python train.py --num_hidden_layers=9 --hidden_size=320 --num_attention_heads=10 --num_key_value_heads=10 --head_dim=32 --intermediate_size=1152 --vocab_size=8192 --hidden_act="squared_relu" --norm="rmsnorm" --norm_place="pre" --norm_eps=1e-05 --positions="rope" --rope_theta=22000.0 --rope_fraction=1.0 --qk_norm=true --attn_scale=0.201 --bias="qkv" --tie_word_embeddings="early" --parallel_block=false --extras=["local attention windows", "gated attention", "capped logits"] --init="uniform" --init_std_qkv=0.0442 --init_std_o=0.0104 --init_std_up=0.0442 --init_std_down=0.00549 --optimizer="adamw" --learning_rate=0.00119 --beta1=0.9 --beta2=0.95 --weight_decay=0.1 --lr_head=0.00645 --warmup_steps=353 --schedule="wsd" --decay_fraction=1.0 --decay_shape="cos" --final_lr_fraction=0.05 --batch_tokens=[16384, 32768, 65536] --max_seq_len=512 --doc_mask=true --train_tokens=286500000 --max_steps=7573 --dataset="wikipedia_en"
Each number is 500 + 40 x the weight over its row's rms, rounded and kept within 0 to 999. Layers, rows and columns count from 0. Numbers have three digits each. The size before them is the row's rms in percent of the matrix's.

# layer 6 attention key, 320x320, rms 0.0638, rows 48-95, columns 80-159
109:491521524461542525410409536522536504423507483523457552548558507478476515489454502418413533455552545498553525402573439521457454512536496455498531536489537472497509491501498511445516556488461562525513516511485513498471450448427533448572502502
118:545531522492450510549457489505463487478517444544492555474494515484492523500521496475522530407520543554539507499575445540411445595542522503521541476516455532498520538544468515521541515458542529500601497535548501468542457464565480457475517531
107:472496429511555460508510479502518528492498463432489544402536483532450486540519457480465449539512525518450530539523527397550391442510531482476476438497505545503456522538455457523470426522580523492495497516417458525523495524520528506569446547
115:486533465470549477444536571444477470515499496483490498492525517507485514559536507490443501454466405511444491519440546519608540466474437464513522484457497508462365463500591499506515538522507488479520550551490464567543512497420436500504449485
114:564430533423478493485511491474504496514506509521556538494436463498518502411480499530544540488540507492524504477530456488469483568534523488577509505488515526579510548481527465507486447512519535550466496523558446508540532507525490535517536542
097:555497558498547504485554458508499537459588449468527533483554503489461550524482480513419522534500550452495482444484466568512438467572477497471570489540443440461513573487514480422520521564510561456489540557410488501492468460485528487518533496
097:510553462432523540510492451475506567483463550484512504512456417523521488436501520484520497508510552530472553569535480527438418563475619505514526514534402512479505492567464525524537477481536466540523371569486536468562497539601536467535492515
099:529525512429515514465522483481503456455518477480501539428535474488461543556525501505506433430496489591527490550448537561541506469525469522478514538498525557516468557517486477546509495543494504490582513552528467475524574510442476441459472564
108:499482485564523448457530569460479506481546531498530466558457536446531495463525505535393501532508473545490482478465546494481458419495360588545473478463463462557434494526524532532487492559473477494451505438425456504506516515487474553474520425
112:520515487484561486465511527491549527383525495444519503465451447545557538457551513518460531545455470563500500556483472467498483424480503513496447524531506534543457449543478454531441490565496476480438458491563495521532542508411571551516581536
119:471441475466544529506511515501519517422496575454499489450503450450535485505535462494516467491495431558489535597487500510545508439447440540485517521447483519530483506517501468554511474527440546430465520583524462498512517496465513514493531502
104:485514513465473568477507506475441527479496530556577468521531528493492561457483555554495507473401490482464506496526537563521495570514521508495609516490454463450462507481539524510583502567515494509564409537517571556400476449497461535466481417
098:478521493537533498463496478498515378490515482448477472441425402508573538499531502535510447506491457510561459522434495486501541433467555510458414551480543516436438448510567470513531483525460469482479489518555494461610578495467443505468521532
106:413442452627542478518490430521505556488508515439521523440541484497536528445460532559540522521506422624532523525544559524415445456583516498459427491470504587530512528551532486511467434489480506482500461541528519476518506454480514481485530478
115:527562512504486493532435492540518532533542479508540528545525611553509485509502566463461578536468488595532486456527515520486452510495605511490505462518508501526463508545523498494525473467499450539521485540443496585462467501509563476562525513
101:520508500506542499504532474440470455451511457493425539442522421530473478459455516445472523487520569450556515515560499498555461488576468538441439527553451515521509579520467569444502473566538555442499567486469501385551495513470472460505507528
094:521457445512513535513543469512553452509558509452504517420461446528484544486462496536536525522534487452518487512485467482576540462546472490429509491545462486563513512546493552439474490506440460394399470387492607500502574551500471475514499476
103:463540539510477495501501526518507506508513488544464549412508553545508529478478526480505473431489471515466511505515536548530533497519520513482529467521523548453441589465519485458498527506537461450486544548485480543477493487478474446406457442
100:541506502504503510491518416490583520468560538453498460486577478463502464487500465554443459539442499456503493472483467501516488555495434456474475531432580470507484547561528584446484496517553540441421506461516535480481553540372491537537476528
079:509522529526482587490532520461514448430585506440489532476509497469488555453537554542516472453538469498502511472488515512468517546603438464504455518440478573520498515499496519504508542494553488437441533452542516601512528500506428475445519445
078:472465569522451549449539415490579481458580537452528500519546539445480512471531597501537468510502470526514458424460513464487492536516435463539511518445517510475507529502491581512405543470537482467454499401501526496521471489469445527494478477
103:472488472529501492542526533519432476500467518528461581561436508498515538507502500431546573468525468484499527561499487482502531504512553562582504443582492516494465478542489405501521487506470490534508463550480511520516424420577542468498520481
104:467513445516469484519493616518488496494421485540541539474436481500534497480522458475510526469507520487489523561481517527529548473552538550476484466585510526484473508547535415487578446551476441481457466544447510488531477447574552516461496497
077:463470451488514468517544532522547485564486494550465545537492482550536548472513424385476579486481481451486469517491482522506564427473518544478540473564516528531438490527504423465582539498486432538485467545473482482490448515428548480474461574
068:500470492511481497562415547499490509468467573592489468517501580471521455521491561535541438419465527541506530454535509462522512515487570479525536488510558530477481485490539503593394494440536566542546505551500472513522529440505464510463495515
112:506516475514459477478516556504451503497430473548484581515403512526536488514516450509517612527500518541447528577472541476485497497511492550435522479575501514511445483557509436511581460552443461485527480509480531475483490433574558495490503502
104:545471485504551469510496412483542507502579488550505492504525503525462504469484529478484384535508488440502473460515488537552443470475480470555524528396485518487545507508518548477453497485548563463494541554505503505503550548446491507555477471
084:448472466532508513496420466472540528483520508515506531514533561520528473479474514481493496436519441570539551452566446454510540519462488453485439401443572587490545484473475540515406468397484539510589522541531459500569488462416538536533488479
099:481490514479466540559456565539543461518496434525535498512426567516564486546528486446472523513517543547543522523499511480474470514535590538501495488592475507493494483537560482479467485451538517567529508496578556512490493466530510468504483469
097:503469480494454477485535543461488498510455515491498559498426556512559514529475476470489607499511498529518564542502488477515540538535487523456510448539487532497472509566494461410615481516514463478501455545539533518480449388589584504526466520
124:490530529495414533546476596554470506562455521528477466552463508491521522455498486513531605520462527502532519538531528463405503551517565506480523460566490492510474466521511462502529516489483478567545464490512520455505462449497487477486502473
096:606531512575448460533501468460502469445470531469499500531442516412477525519459493519470573543531555510474563513459523458542457536519456501526535541398568462488451514606492465481525542553555438481461505488433455478521543495453577543507502549
103:548546494508481506514464500513476534526472454483521488526565468537483510544486538481492464531487476462514459484523494532494486507564582486513442550530458526464537478450457534489499530413559532568571485477506431457501500522457426503450497462
112:490465518521485593517508483529450523529541399518521500461541623560467466557511493490493466533481546519551484451534527545474482457510585562520454475580452465474564552434502503508546440530560614490580561475515502519480462524492481504469557379
108:508497504510579440524510528442489502501522460511452488473557472486428560486533472558530525474445541535559607492480493563567486413566538499522457575506497528539447473476513518580527568583528476467424485474458521471568510550431460508479505505
099:399438457514509579489497530489539452552511507496464483484471520442493551497538566515458465576568538555482458521460559486473553498539446507494481444476510519476540463449548505518514422494398417525523541416483493521462517504511508474495555480
114:461487570512507443551483509493510552519518491500478510541520592516509556458479552479482531487429494541547497461440524543515539413448512444473489459499565477538501494456506557497513514537495463484484513470462512461574489491479539537531503515
102:526479528520549497487533494465508507516518522452477588569472518509444533500479532459491526387511586552571566452491506511491448477418457433462545502534475406544502511560452550524497522585501480491452466556571509544578459560473617512546521484
105:494494516503516389536554481540453530402491459555462618541497484544480502466532523528534507448468483541533515466358496519523496422492511566515446487529581473508527522532441534571481510477457497529511535477475578422614458536524500538511541485
111:464554547498497518441516485431557504585527495508473537479510502534545500559508512465460494432518490515492453543425519518525549405386470459467483509494507471445398504508575442515495517551501528489486465504537505492458471490430574456517524586
110:452495484558524548503555529509487443527552431542464451462430556537481513562526561512473481489469511541530482469429542486497487470498579489419510564503515512549533486438568514567501466521489486391518563492489499455534557491478476517443558440
103:485552533523558448449572530430500417491490557464482478455422442447555539520498512520437562497531488474468451564404557496497591380480449553447441553522532463503455512495517472428545469540493490422433496473460515488511492510517577495529539548
107:482444512518493495492443463504531530522498495532537544514490516484520446451451501457478478465514498490607523458581446531526478596613517472483541432517460529538476523508474522553515550492469489562476482492511508507462469493612392534474492528
112:535486530490503466542449467478492567447481492481521513481491549494520566499460495477502482530482498525497550593486480465516536484634482457474479548424515513450478509517486472503499482552576481473522492490468499406449503504564504594459427527
104:555482462511476436469578541437471453537515588449552540466421453467495540489451481499460515470474543496444531515566485572515507522498507498469565565514525483541422478554534509486590513586491475521431463510488534557505479515464544477478493538
099:516505545565499439523475510474540561460480532466431495509471479417498520504531532585547467479520598510549509520439563453485432490476474494544540632434556573507527515529480526507497586490499496548497530462466464483524490481481527525521532537
100:463524525521559450428573509405453491430447537477499539510538379525542553489525447470441509471561491427487497535536500483526541515541515512435507608543477528525429506572532537475492546515519456495455448559522487523472476510501554483537488528
099:482453452448497555497534458466463488561491550529554501498532430566538561468497490458454517550556539491471589476514450543503543480525498543427507519545455496524473499530588492459541482471508549499519549527547465498475522489457474490491487498
# layer 6 attention query, 320x320, rms 0.0649, rows 49-95, columns 80-159
096:551490503518464585564538519462501508420449561534488402494548486497460458471497453484493541484523500551417489500518498470504526586523471489495528503456462511448402541617511529498581459469573531584504490515521546447473541480462449478514440448
094:543601485477453455543444486500507490510538523439614505458537535447438449501424450585520525505454489426469563509528510478397483527538529488550510507515447496543463430513473521528579531474499494558591477507470430508529493519506521529584469452
094:541443503522548528542510558455536461475524502509490516463518538466533485517517449432497469465537502540498510524515522501473468490403440507491447476498429544448467484496558464464570501519553624481449464520513538492545455497503475520520545460
107:497502555517488524522547473507427543470483539489500515509521483522473532440476568492472426488554473554521519494475490556456481526436519512471513512501437477554492607440483471451491457512555495513500465479490472514503530467458392488448541548
087:516445525467461463525468516463450517494484565587507491497547518518492451512512425481487539476464499449425516465517447457502531514479489454565508507501435495547429477510490505499498505469466540503433508490473496535443487512495522525665461521
090:444530519486494433459463458511484560513538560474544527468476497555535419410451601469478531531503471445505530498491548468467550540546551530425480504508541453470460571452544545533481479498431438481466559471448491498470527428483521516485455569
092:577457587504507594536535498492471475569547477517499513437509464454540521504463519425464447455507491463532438487584493514450484555476409498480488464459416512509499533463490511447499499540520545501536487427595481544548485520538444524514537495
095:430524511563508455533537484414468463548523510527535463532469500532501476558512496541455481497603483477481515509494470554483470493480513507491531508562499457418525538449529468538506560494552555529456574548478452509529485512429477461457524455
095:590518505488509556441597487562489515467501435488539529429487446469461477499432527524517512567522518517516490547585480525499414489527468518526568471489543543506486494492413507518512450504450503463493519441470479535515483481442495554478512570
099:521375478521507489497548546475528451478558603473461499487473547482546512465485449502534532502519444522491509596480540520447482469506427511458547480483545529540464516430470476521522452517549588499480548477538486513530519454473403473442568432
097:440536534495516435442498507491464541507482545546466441481555509536545502523490439437504550487458509499491507571516508428502539509484532478492543526501586459518482490428513563470524477506446474488424470499501502558516528482497530472530482463
091:551503536499499574454492536552460502513525398475398501493427491484524485561439542500510517497522560488545545508516541521496447492555446567505425472494528470471507524514521524515452526592463509454505533427566526467569459534513487448507585477
100:457567484503466481430582508547503460560550550502536499454526450453478540469523529543528571541477507551506518480550505510466480495468427493490566559481618458525541485530487545450516478463424467510544549397502452474519543529487522450504477556
092:582543493535477525448461505530521515568477491496496514466505412509459544499472537544454539540467547473507515505559514459527467570533528461451551422438551490442467486544512501472539535467424464444544489455485529559446474451489526462474490571
098:518494521446434532566422499530485494516535504507547546491493547548498487538403602532552560479485507497495514433489479524403521549512455514532562492517492461554511500510433535476491506500460516540506531494517440448577527519528525585561503488
093:492472528481533440490454502506455550489512498564481527490403494505492495501511524497490505492458517518413471496551541553459484500547431500376524570542436528478486540474532546428518496527495517507537443441507620483557500554540515458486511425
104:483544546571450504520428514524480454457493468486457521522538525492522553437524539507513529481540492462525561515421530420445481489457497547541509536579506553465565475492454426419457485485453565573521539483430500504497525428536491468521569503
109:502546431453542510444520475476425505474478461483571516499480513447533476508480542455472525512547507502457454479523454549550476512590542428460490524471473506528479482473584486574454570429529503391450473471529520436552486569515543486546511531
092:490454462519513547510429518477465545555533476542537580573491503487464471470487489502474516493555478587479482470515488564476498542595522495383526509478432515562536484405504532488527533449583568457572504495479506523541501575545454450426543438
098:533503451527560538502504484456401547492505497544532541478516493445559504519489452419535524487521503495412447536500458608519486536631539435502493523475412503505498481439545436539502549434547564412476532505449506473597483559522529506544603490
104:519507573520460529569443475527510513491558451576478456541542504565473434542483477582498474495488493576527540519494507503482506539451471535506487532543480462532558537497492508534549519492530505508563538511554486500497488548523464471397547464
108:508545565490507481526441479514485556507571495568515512536535531577481472503572497532530494469498464505522545487466497516501474456492521538518478506593447441470479598498482487539496495496562518492546476489515518527469474540534512488448567464
100:458508514465473448557488504586576493474472444557431471429473472532515537507508551569453473480502473530525602556511513408489514517453448571561480445571573525561531559533452514450525481516474458546549464540505592534511506443531458469445484535
089:603574500552482522474464503495375546507539516484511533516586506487483481564539448475541465566466509453477455463457470552523515473493564482500513468478417478460489517477530464540423481501487551530442502442524452445541417530462535444512529515
117:527534530506523524513457480515529577498552509542554503583557511552497446472514477509509494453499488548489529567495489535492454536494500550502529492598446422450529516489492519533557437495545542524531527465483431525477527499549535533481581449
111:492465455450438465470507488476517439502430490423525490403488501491443580511505577508462528532471590470510435466555533511509484505482480496475491478431556566493517414479437493516491488526455464465505479540482593498544512514458501496465447529
104:576593484525510408448444539501391474455516509442530505404482544502500556536576435488508492536494548414459504454443532492533541404444475472501502452438470447513493523541546443462465516460515525512489494494509491445542477599481497471546523511
096:527515558502487515533436500449506548496545475480482563506541524448513432526514500445560504457527452506488527510477510520467466546553538504472536472505395499436471526449495554502526471504532604498469503487520482520510421443511484436530525495
106:497524550507502507560444450476498553524530460529538542517518527510580421494552486505536520427528478497527514572481479476546522530485482458510508496557383436505490536558530477517547496404542493451494545507525502538447472519554439457511543456
132:535510542500498526515520531514473536473553471564517504545542531530480419552484452520507475463481472509504506481496525470469482555486505512481491500587440428468481502479522508520466509498494513575559502456519466537476502510513417505521536424
083:510421462544518552509470486453499485594329508502536485551496473495518474576491519522443503449433586499489415545479488514491500496550482469491531552588482416543522433430494507432538489493474471534562456537502500479521526536492540553462481508
101:535521476486521467499473471464448453507501447428541468466526460440463530461506487571499392532489460476546494447500474471531558509478487513518529484505566523532540493438425482489473504493523419492443474460497492445506533503521509487535539519
089:553458515540470461523498506461512474516574491532470547546507547500522465533430491502510458521542436540519446448490469471519477458492503521508551552515457464461505559443471491492525484523547519494472479502428506501509413494488474537546530444
100:518517492524499464521524491497425453491485524593550556567491522466512450532500488529523501511488472487597407445533489484554501497515461454528467537531532419530518474461570455497525572495455460483496522506538550485458479536507478493484613514
107:472486516547600477535492482504520462494528511528459494498451484557559558497563445498509480529509484562475462531419488545541586425527466530491494520486539555474534465485532477502472507432485499491479553568496445500449526545542522480494527510
099:464525539503543411473428500532457515517522511549507396591492584496496472481516515552475453535488435496482494509460503540474521456471541480593464493473471439462444503506572457437540534447564473473548504480499484463474469569480556528470509556
097:496458456481521484458479499574508493472467555553524541502388549442461505506440519479470473473425551525489506532510486404459458504514489451514483494512548451572440477561535529502587540545502452529500485485460557470472499458471446498511464548
102:508491489555501489445503492457456452454504492508521492514564525456481507495491513494503463471483535525489375424451535489487554437398461494514436512499508453475516504523495470469530510510518502449459519438485498467548451538487552481502629553
103:536475531460496511486481530495478509504512513536489479509465535513535612550455498508423451547524519426436553529452550511486559422517520485531544471545506454475488517550481483509574504467527515490469513452419546428514432503529521490518475594
107:518475430575578481465525470497483498516552491558485510551504536504481518510496457472478495561469456548522430424459529472498525468487508508495506488513496491440486500404555554477509486590481453471506529458468500472537438494497499573513597520
089:502520532532573495451469453492484509474503528502564511529533530495464483535523519487440535427509523458457507477438534562504522456495479493555473516534458428489538431467506466504466513526503539458534528446503496481478450559553485527478529559
101:511471501548485572497523487528528516551475520440459542430481509509508497492486540463505569492473512430491515538545454534490488531586529487502480464477515601573528534486540531452504500506461561547473520454535480613478535455530457444490455498
099:570451539522440510476506401466477474528505567473571581546556525537484493485527512455524512462515510480495405480539529621479525501471532487516538546521465437482520512446483389456495502479561584498538489544522520481493462489482516566474479442
107:479507502445454540571511531535539502511435457496481477507472526466511427518479568502473510469451509504500504492594473494474486635487498466558496504503563502545498492513452519555541511482406467530589502491496512492470545474538471535502428481
106:560511510487538497449489538503389447440495482543450433549569482423480500550515470536439469514395532555532433466461526524529500474453440489511546482542498470460580526461525499478490540647457481543544479441443478452512517503525560508523598575
087:581564468497483520426501508545481539511468485508514426439567484566410448505484497434514501487499549466481562519487551516469488596488569506416481523494489532479469519530509429512472560480512547475519534511518556484532448482531442460480494581
100:527510537493480518537491494559500536483485513452497486473549492553548561478519480548554499520479458470494570477485514486529472519428485507540458512485512549449507541454509437493460526422418521503502546571484535497463543526516434490504555473
# layer 6 attention value, 320x320, rms 0.0637, rows 32-70, columns 80-159
107:446430475552510484440542493544422484408505484569507603464560512575525477508501452393454434518527513547494549505480435457487518468398457500494490437485526514512462502479481451497571484483462580468494481484526502501509489424535508450532520548
107:479509538508512475473518443462581454572548481506477493503468459394525526453581430542488494455570496468469462479564514548384458577488484538518584491509531445496470464514504497444409501483451514481484468492582566514445548556495482446507532522
102:555530582516484514483544567412557460486463496549512446534509530502484543546533506496459466502477560568447479534499503554514488517535477523460489527485545506499433522446466436470391439470478490511522434525499555574431470442421520501446486522
117:579521492585523476498476532558472434486467507468501508432555492461538517557616511438511515469562513549511493515490499497547513486543502478546454501479502494464520457520555451585537549500499478472493446476504479521490496462516485497433519534
102:499421529553453507494500502408526488531453505535474475492516577630571499533463519555496533557536473520561556462503516513437538543385553513466497515514428541490407566455492521420483465467574523476451563488590462530460488496516518489468483448
110:555543522533454546506506459452591475473498431498478477498547569537560465578553396522433451474531508516533519560507489538465513502490467540466498481478516465449514585514542481492446527487518506428512546517584545480447440505542465523459520529
112:549519493502475486494429543507492532505423508464474526511551519450533457519553467503488549433581621527535559578488519494460489477599480501456531503460473500509545537512448486584476538506435469438498457480495434483463484521498546535562519462
109:509567531445476551494441537599456485476504514453455541491510571428565500535493478472522485510489547522507521539431546479479474436503506562530462508487478473415536501518545485539429548486504490511554491437462478449477464445494513559520508505
104:505537514451476460478469499563477500619510527468470460525501526404481531521470491521511537461536566491524493419558498544489431477583455510468506518508583526531517451416454612573499460460436458545531543515462451436538463536473450481576572427
102:467492426472501514469454481613456500550495610444479569448458461455551485480464521538535552490522429508528522500501486529462467477535546499568534487482535507588548480535462598523502452509490520455472498488521500496476539520445473560548500527
103:610554512447511453495502494500521468483505533529463424537538473437534492528554475554430509476573543429476512518522540473573396506580443479430563546452560493445527501484463575555568492531432429466499486524464536475478521525472499475467615468
110:465514513540531465519503486565552433601532503520476515437537455482497472531540546495508469515475536459549475580554519503448394507615525491484476550551556455526523490485515549500559447499417522497510495495537511549491451504435475436520548466
103:584565464496503481471538515490508503515502490472506462561519511381530558548560444526491528554535530486557461459506548554554448482497478525458469544539531484505483469497531482516464497535515474462535495476426460433481572527481500559516537474
108:473463449469484472572480556566526509494481583543447528523410432490504554433469555520464510492553535441514477548586475486499475498565457449520564575502543506568522500467418531464496500584416463551520454505411563482485479525480452429565591415
100:459490471588501477544572479515490473409552436597520525467482432552480428498522523458485424600504515472499528434436440464454519485387527479492487462487466486513554523480470431454579446456495507517489535467552516535541473502541518498460465536
108:513514487461503489473574500489448493490464507419504531531454451399464509446429545571517545536445514496451474450496467504521463516531504444475508455475544519557482465482463553499528481514511435519497503538450532495541550514522483534463507396
121:476534565521536521461517495502538468504561454467507518515517518436501504554561396515475461480531579532492451465497575481516413539574503520538486477504495469425488465498548497542465613521426513502470512547516543506479436457455488434432605518
108:492554486446523479542555544510522526522508508489496417538414428390495512473411541577483569485498502504465467503475516508559432491609526459505527496486574494510486460496506518509494446545525464538459478490428503486491499461493520534466553482
114:552536506427515470489409487482532501530434514512431460483475547504512502519475522552462552526550493456556479543582513492510444490561465561466504509500531497521409417464441580465423495523493481511498533542556515490479457564470477493517524415
106:469531567482552496450490473499534444497500437516468525450520520394522500522532446501537473452521529517446500555505450510480494506462477536456497441503532474447508537509542427458506613517527492489513514484511535430526483466464489455449556555
109:435527496521515509434459507540524457478587464519513490509512480402498497533560385469515433444597480530510458471474504489512466523542520455534523528521549496502567551492525533525507605540399528474467538505497558498433438474485477484485592572
106:518510538452555527461453518518486506578438564468484438532488501468513535508437576533466546479511516468554500471563525541513503520530526496475486508510483544550460436491521621569436456556525477550510467466485495551552513582491436464519476435
112:535511552520448467481523426463521438542532459425563474534469545542460458445531475554521489484565494480525501463586470514455496543559472457565542496485487463475498542567521540518510490469539425531572523476642524520581518578498475458519489512
112:467492570514466423473528443464545491530557413485495470517528556540459506500488492608514454512533490406510478434552565529430462534514468532550506538490434517510468516462466528454468496512572467529496541522551441461455544518456446451430585473
113:653576553454490415487414465448541540487466524512523420514475534466503495457481536558457523527528547491495485515579511508535421509534503526506505482483517479484457399440472532496476474527445457492518530525494477489540477526520517499572598474
107:466459486533550495444582553464434460525544464499569547528514488450544439504507467426448441510523509542474504423455489559497494537444503467425440472508508481460460513565539471534532572451510542530469538503459587472496467488560517502509481575
116:496587510430524523462481504532452511504522524482471453490493516421533519573467538488514527511500501539447467416505504493621494470536542556554507503486477545450512426545570570544476570479506511541487546502451491477460398547574520499490553539
116:572456423525498507493547510518475507392518410469553512468499494546551475542560531473484449534421525535402456533418506516483526479424552527433485483457443493424494565532586453479532509434529525507495518481447485442509577436584498522443433560
106:529515475484520466552501516486491521491442547501480425548460471487476547482462534464485530499476564517467549583483515526558468481528424518445443552501499441553499481505474463480570395507477493455525413516447529466500485522467513513528453470
106:551478498542450461554490529458501575498411563469461469490473511551498511528435593501545539535506520428517517544440510575510551442508492534510494533518492475510454527491449479474427429491536526480468547494502439547545517556513478575456453459
109:526489527435478471477514524536532459511482489498459466555469425411467526403506495494529528477516535473576524491589466462546461489530489448504547486485529493522492437499432533560461453490484451557500493494483489487556578516438438509561560384
106:479528531562557514485493499535467468459502517512533464478454457518503527485493581495534476544549488518529468528509582493524436549589537421499478517536538525521567515471513524595564468455555486549474515482466475587518492497423485482443616453
108:495504520488497495519446510550466535490392509496420475433479500600509541573459502516508511549453493499511531570483436498501454455549480536537514497512558514461493488526462464510474498454474488513472491490515510439548533489513539592528451573
105:516569529418477507497513482494495490497550495529502467569515438453469510460579532443487497486514503535468508452491545482497485505494473430532516503576555420450510483388561530511453584509472484577514487428504484495507454491440484451487565469
114:475522465534525495477480485495452494511444552486489490422523486539572532500516506498489559537509553450434492579488473569480506471498448561422542527443555487500435499431471484462453460559495557511505506594453465472509509509455480516547435478
101:466580497536499512556547482555487529554498565514526480521489500440448442522491446493518523531565472462474467460542492543506483538529479475435486506501467474506490485573533439497513481515469477495544443571487479521571482485453516554445470489
107:609538505463507462461521523545427456502504469480521462575517480505491598487439584402503525467434509508484518481535472536539459528584528449587479539476449508465556468405465494497530507498481410464526449488476518527516525475522499478499488460
100:546460568505522491442421474492571525533503451484488552488472501588479435494581499430450487461480480457486534528505543530530486529564447462491458522524484469397506554440554573532537517486493451566545543441520489517461414483501527373459595556
103:440485488490483486463471483524475452482530463521479525476482491497477500490499501468418541466457567508459462462509497549546533526532508491487556501536515495530585422487505559433497486463465509511560551530498463476416597499494509454439495515
# layer 6 attention output (transposed), 320x320, rms 0.0568, rows 32-70, columns 80-159
109:527558557442468557486576428551525596579476469460531480515485456490550527463474575574584466576516486515533504534503461488486480533495537512470532413557494465533483521549478466467492459526520507507588431489462456510484537496489494495477500507
111:552519550528586522473468533500507512552475504466528468508484519483517499454524487519519602445481494424553469485528521444454494531535532513502561498527583476498486486524533455518504528412448524523470453470527447485501506502497517531509540497
103:492567474523526491524422420534538544488425522519464555436551509522544538555532499423453537538481439496506505562585455435458479505463484534577518529515468516495535504546406533429514468512457460532484496478489480458495520545495513504491558426
118:470533532455464493551551541571578512551479446582491501496491442499576632448517509504530477545539439511553465546541500545470473582499477504548503478583515538457558490529538534506555440494522425511539473504434497568492467506504527488447473531
101:518462508521520549546481518496425478506476502437499582504520445502488523506480524546492538471456502536417527479473534513427563497587547444436527498494505498503442517588417464447476526512522538530528478523501508514487500517519510500509474536
108:481453486480556525565572608522537534471467492476497462565467547502542588396444505555472581473555501532491527534575501528483516507535508467500469480541623507519481487533521505467473473484487484505412489461487483512505456552474531536498501479
109:508506500474426560516510569537487466445491540574556444455487487504479539491450445534524604477506431580403525514502523508547526537453426483540515478508518511492476461520464554491623547513491444455528479493543458558489545528526474414433485492
112:444562484485499499509521532518485489501482487525585500486467524516477548486513475461438545481447589550497526458498515469533476504410458437528472490490498498512514397507461515446569495507529399460503476518508483568470523475489504427531519540
104:486546498470497470510452512398538471450469530497466451502494513467505475543519493507499522500539441472464501482474500454501527463491459449484521507382476471495534419465526493553510557515487492531474530562507473601483496480484481471483476416
094:590518512521444515437524539485449491464519513509530519574481522526472470492489450512521558477512503458490524433495567537482536551508505516446493468495489538523420482533473512560522536576567488392526505486500556505484543512545490425483460527
102:512516503470473467510481567490577504494455563536464434479505511514584603538501468475500570459559427501552540560511516452535537509505501459588498577520551501481547459520519494508503492485412489477452487456518447543549481560484544608510477413
112:505577488448575487487441587485588533475413495460496549574457568447488511498502501577495452519548453469549461548528540543497545535559537510487534496564594510442465488532558520545526553534505469483520523484458515529468514468481541419431502546
105:472455482533448465546475473516462482500468579550508456418520466566426511520497423468465540530534493557431524496461502410476507452469471437502499555455473494506536485482506482525558485486460463540478487520501480541478542520457401497500517474
111:563562489525512483459492539481507525500485493441498480563492598477511465599448406577491504491505495459477497541493520471569559434536485448462530500504533477480499453484536544480511550473473545441487547499544483442544520512487487547524439505
103:489537524471537489483457431499515484592453480515530476449511407477514536499497578529519434515489549489557472551541484533526449467510513534431479478506488519492532512503482436519394443475589535489597445450517489533472480500501465545527521528
110:550507509482460488435451441440438510435506603482523516486565499473465467565482406440489536501469540496502527432483537495485523488444497474504514448498432524467525477483498487508453523560532574440479532474496530487543573498542451483548505455
118:474541489530579452537469544472602445507489418514474404534479484495466580422531473519507480544542465514552489543511556472514498505476514476592469538469564530473540456516544536505466477501523451538490422518466491529498514446472550488501457512
109:529521468574513462471405449485466476479496506504486545534503495588418466593538373459426491497466565516501511501521596497488506446452497517526464612465522531426552527467530562513517526514493472500489562465544497433494535504518474540486473495
117:526507467547498535468482533483511492434507544480489470498535540462522535551508460481472542451484455521491533453496483459516555452475462405510554524437572534550556476529476481492489575492452520512459536456451451542529495531455509570514535449
101:409525552481572487527440465498562560529470458534502417465500454452588550437538527479513490499509498594521501575526500471586469507464461493520481487476528553505571544400520437483465422476455499599530483507483477493505447482416477534510512500
105:543528548528515428523503518470548492563509463516480397536440495526464535469506523567536459530543496501541463595491556480548488497512541515553462499477562496535459457497537477507505468522496456525522409534547483502490491447517532527512469551
109:577487450536489493466473484449473547423525519399434542536501544491505427559512441512497481486453466530437512450482477481483562468513459462452529512475488514539461480472512544513507589549443484520476586521467520486501514428484480518505537481
109:515530517551544486507532566472499449459544479461490508472484571438559534453484559494475446490468482430519445423506466516556503539547484501550578483511502515459525495528550448508428546528431563470453512514455489539550433501518532503494539510
110:437469463517536525562508548458487482500484472494443424485493537457550522456520543479450523460546466432525455474483459504513480481511457499485529505407544460488568487482566478546428503457419474609472570557474452515520449447468512566451520470
116:500501488534490509491449554478488506439541542462509471501548520464518543585489470491465516502500428517466522478467555461483533483518400405570500544505494485519508462485478447516471536452460537471425532454459444545515511518447499546511506438
108:467525562428469495487563451548498555494491456484454508492439448510557506439512521539564486572519465521522505570515479434472496521507545508494505433558494486490491538509501443496467416576550487545537446536475505509489489449495488520502532538
113:516494478576452450566499468486519440564545470499484464491512465546485541468552491508516474503543515498526515540497571446517511486431510449522403557427485521502513447456489514473528481526540442479474461564472512514504474435500487559536440532
110:408440456435492499522558492535467492537488526558512527403537459536519539495517584498483475512488582524518484524536463589452431507451509489499457484530458474447509514477503489475501413495525514518522481486450524501545460481462493501482544541
102:504496453499460458456453499531510521419494567485507518514539537526456453593472454526454485504467536569473535504490487482542541435494439467468426530484518474537494538456451502471554538471476491465526552454501470462509548541526445450465554444
107:511444470476469515512465537509459453441481562523498539494556465541452489586514479462403552456457595519429533460518515524447501491492456479432486520475451519488523501524473508516577550469507494494488554504572547532471489555535421444481481495
109:526552464533490460454459531455472560494513507447493463485501546448510475565492442514506506546469442477441459393451535470501551483537429463497569501466513510534503404496538486540494562483468556512487565493495461489540547546471493562527533424
110:522582451460524494515463502428519483558426418458478570516499490463460526531542466456490492485534452466522481515474533534462483505498521520529515549573529509430542469508584557510457491517578413533522545489469557547472482490457542471496421448
110:426532476483485427597534482508599524486521460523465467482457497438475596498529464537500538482500529549486527535584442542511525425547475538458474503436498521479515511503507506457544531488507419529504502508507452531470491502461542522495488476
102:553454479539530532415485480478435460529487541528490494495536454579493505501507581476482499513438569442500501492473472426448437554465490522443499583490484478538415537388514530534514444533457518456517476440470524559507455496488478551556506462
102:467526449493487492530464500518533487517503476549527490407495543447546543457442459453490555548372502496552531493545448492450496486490412533536450439416508573496506533462472507450573504467451480488461461447461524501530431496483465476558467497
101:489525500509504568506524481574531550470459521495535485574450523553510457531545439516539480540492462474473510464502469478552461553452431515496457465544539479539445535529588496464479467496498466482508454497482519458509507440473501517461507534
103:471445468477521509420554481543432442503465563538476575583554500485491525532525446512524532484505544456429500519537582464423422595499487546445489520561412545458423493497513521520507492596523488529483452457477549499470563526486547483554497518
095:511468539488501532438456470491437554627524559501470559525464459528541504495560624421451448520456488437495521542532510561508467544479534460523480635501476431558494516457471551578457476523461516569584553480506545485570520495510532542501530495
099:466474468549479533442479474518447532540446514556484565497537460448444467523467540505482534481538544440517469513571538496465474558473551409533493496478393496486539451459571520518460453506544523507503463447526541498514457501531492476503470466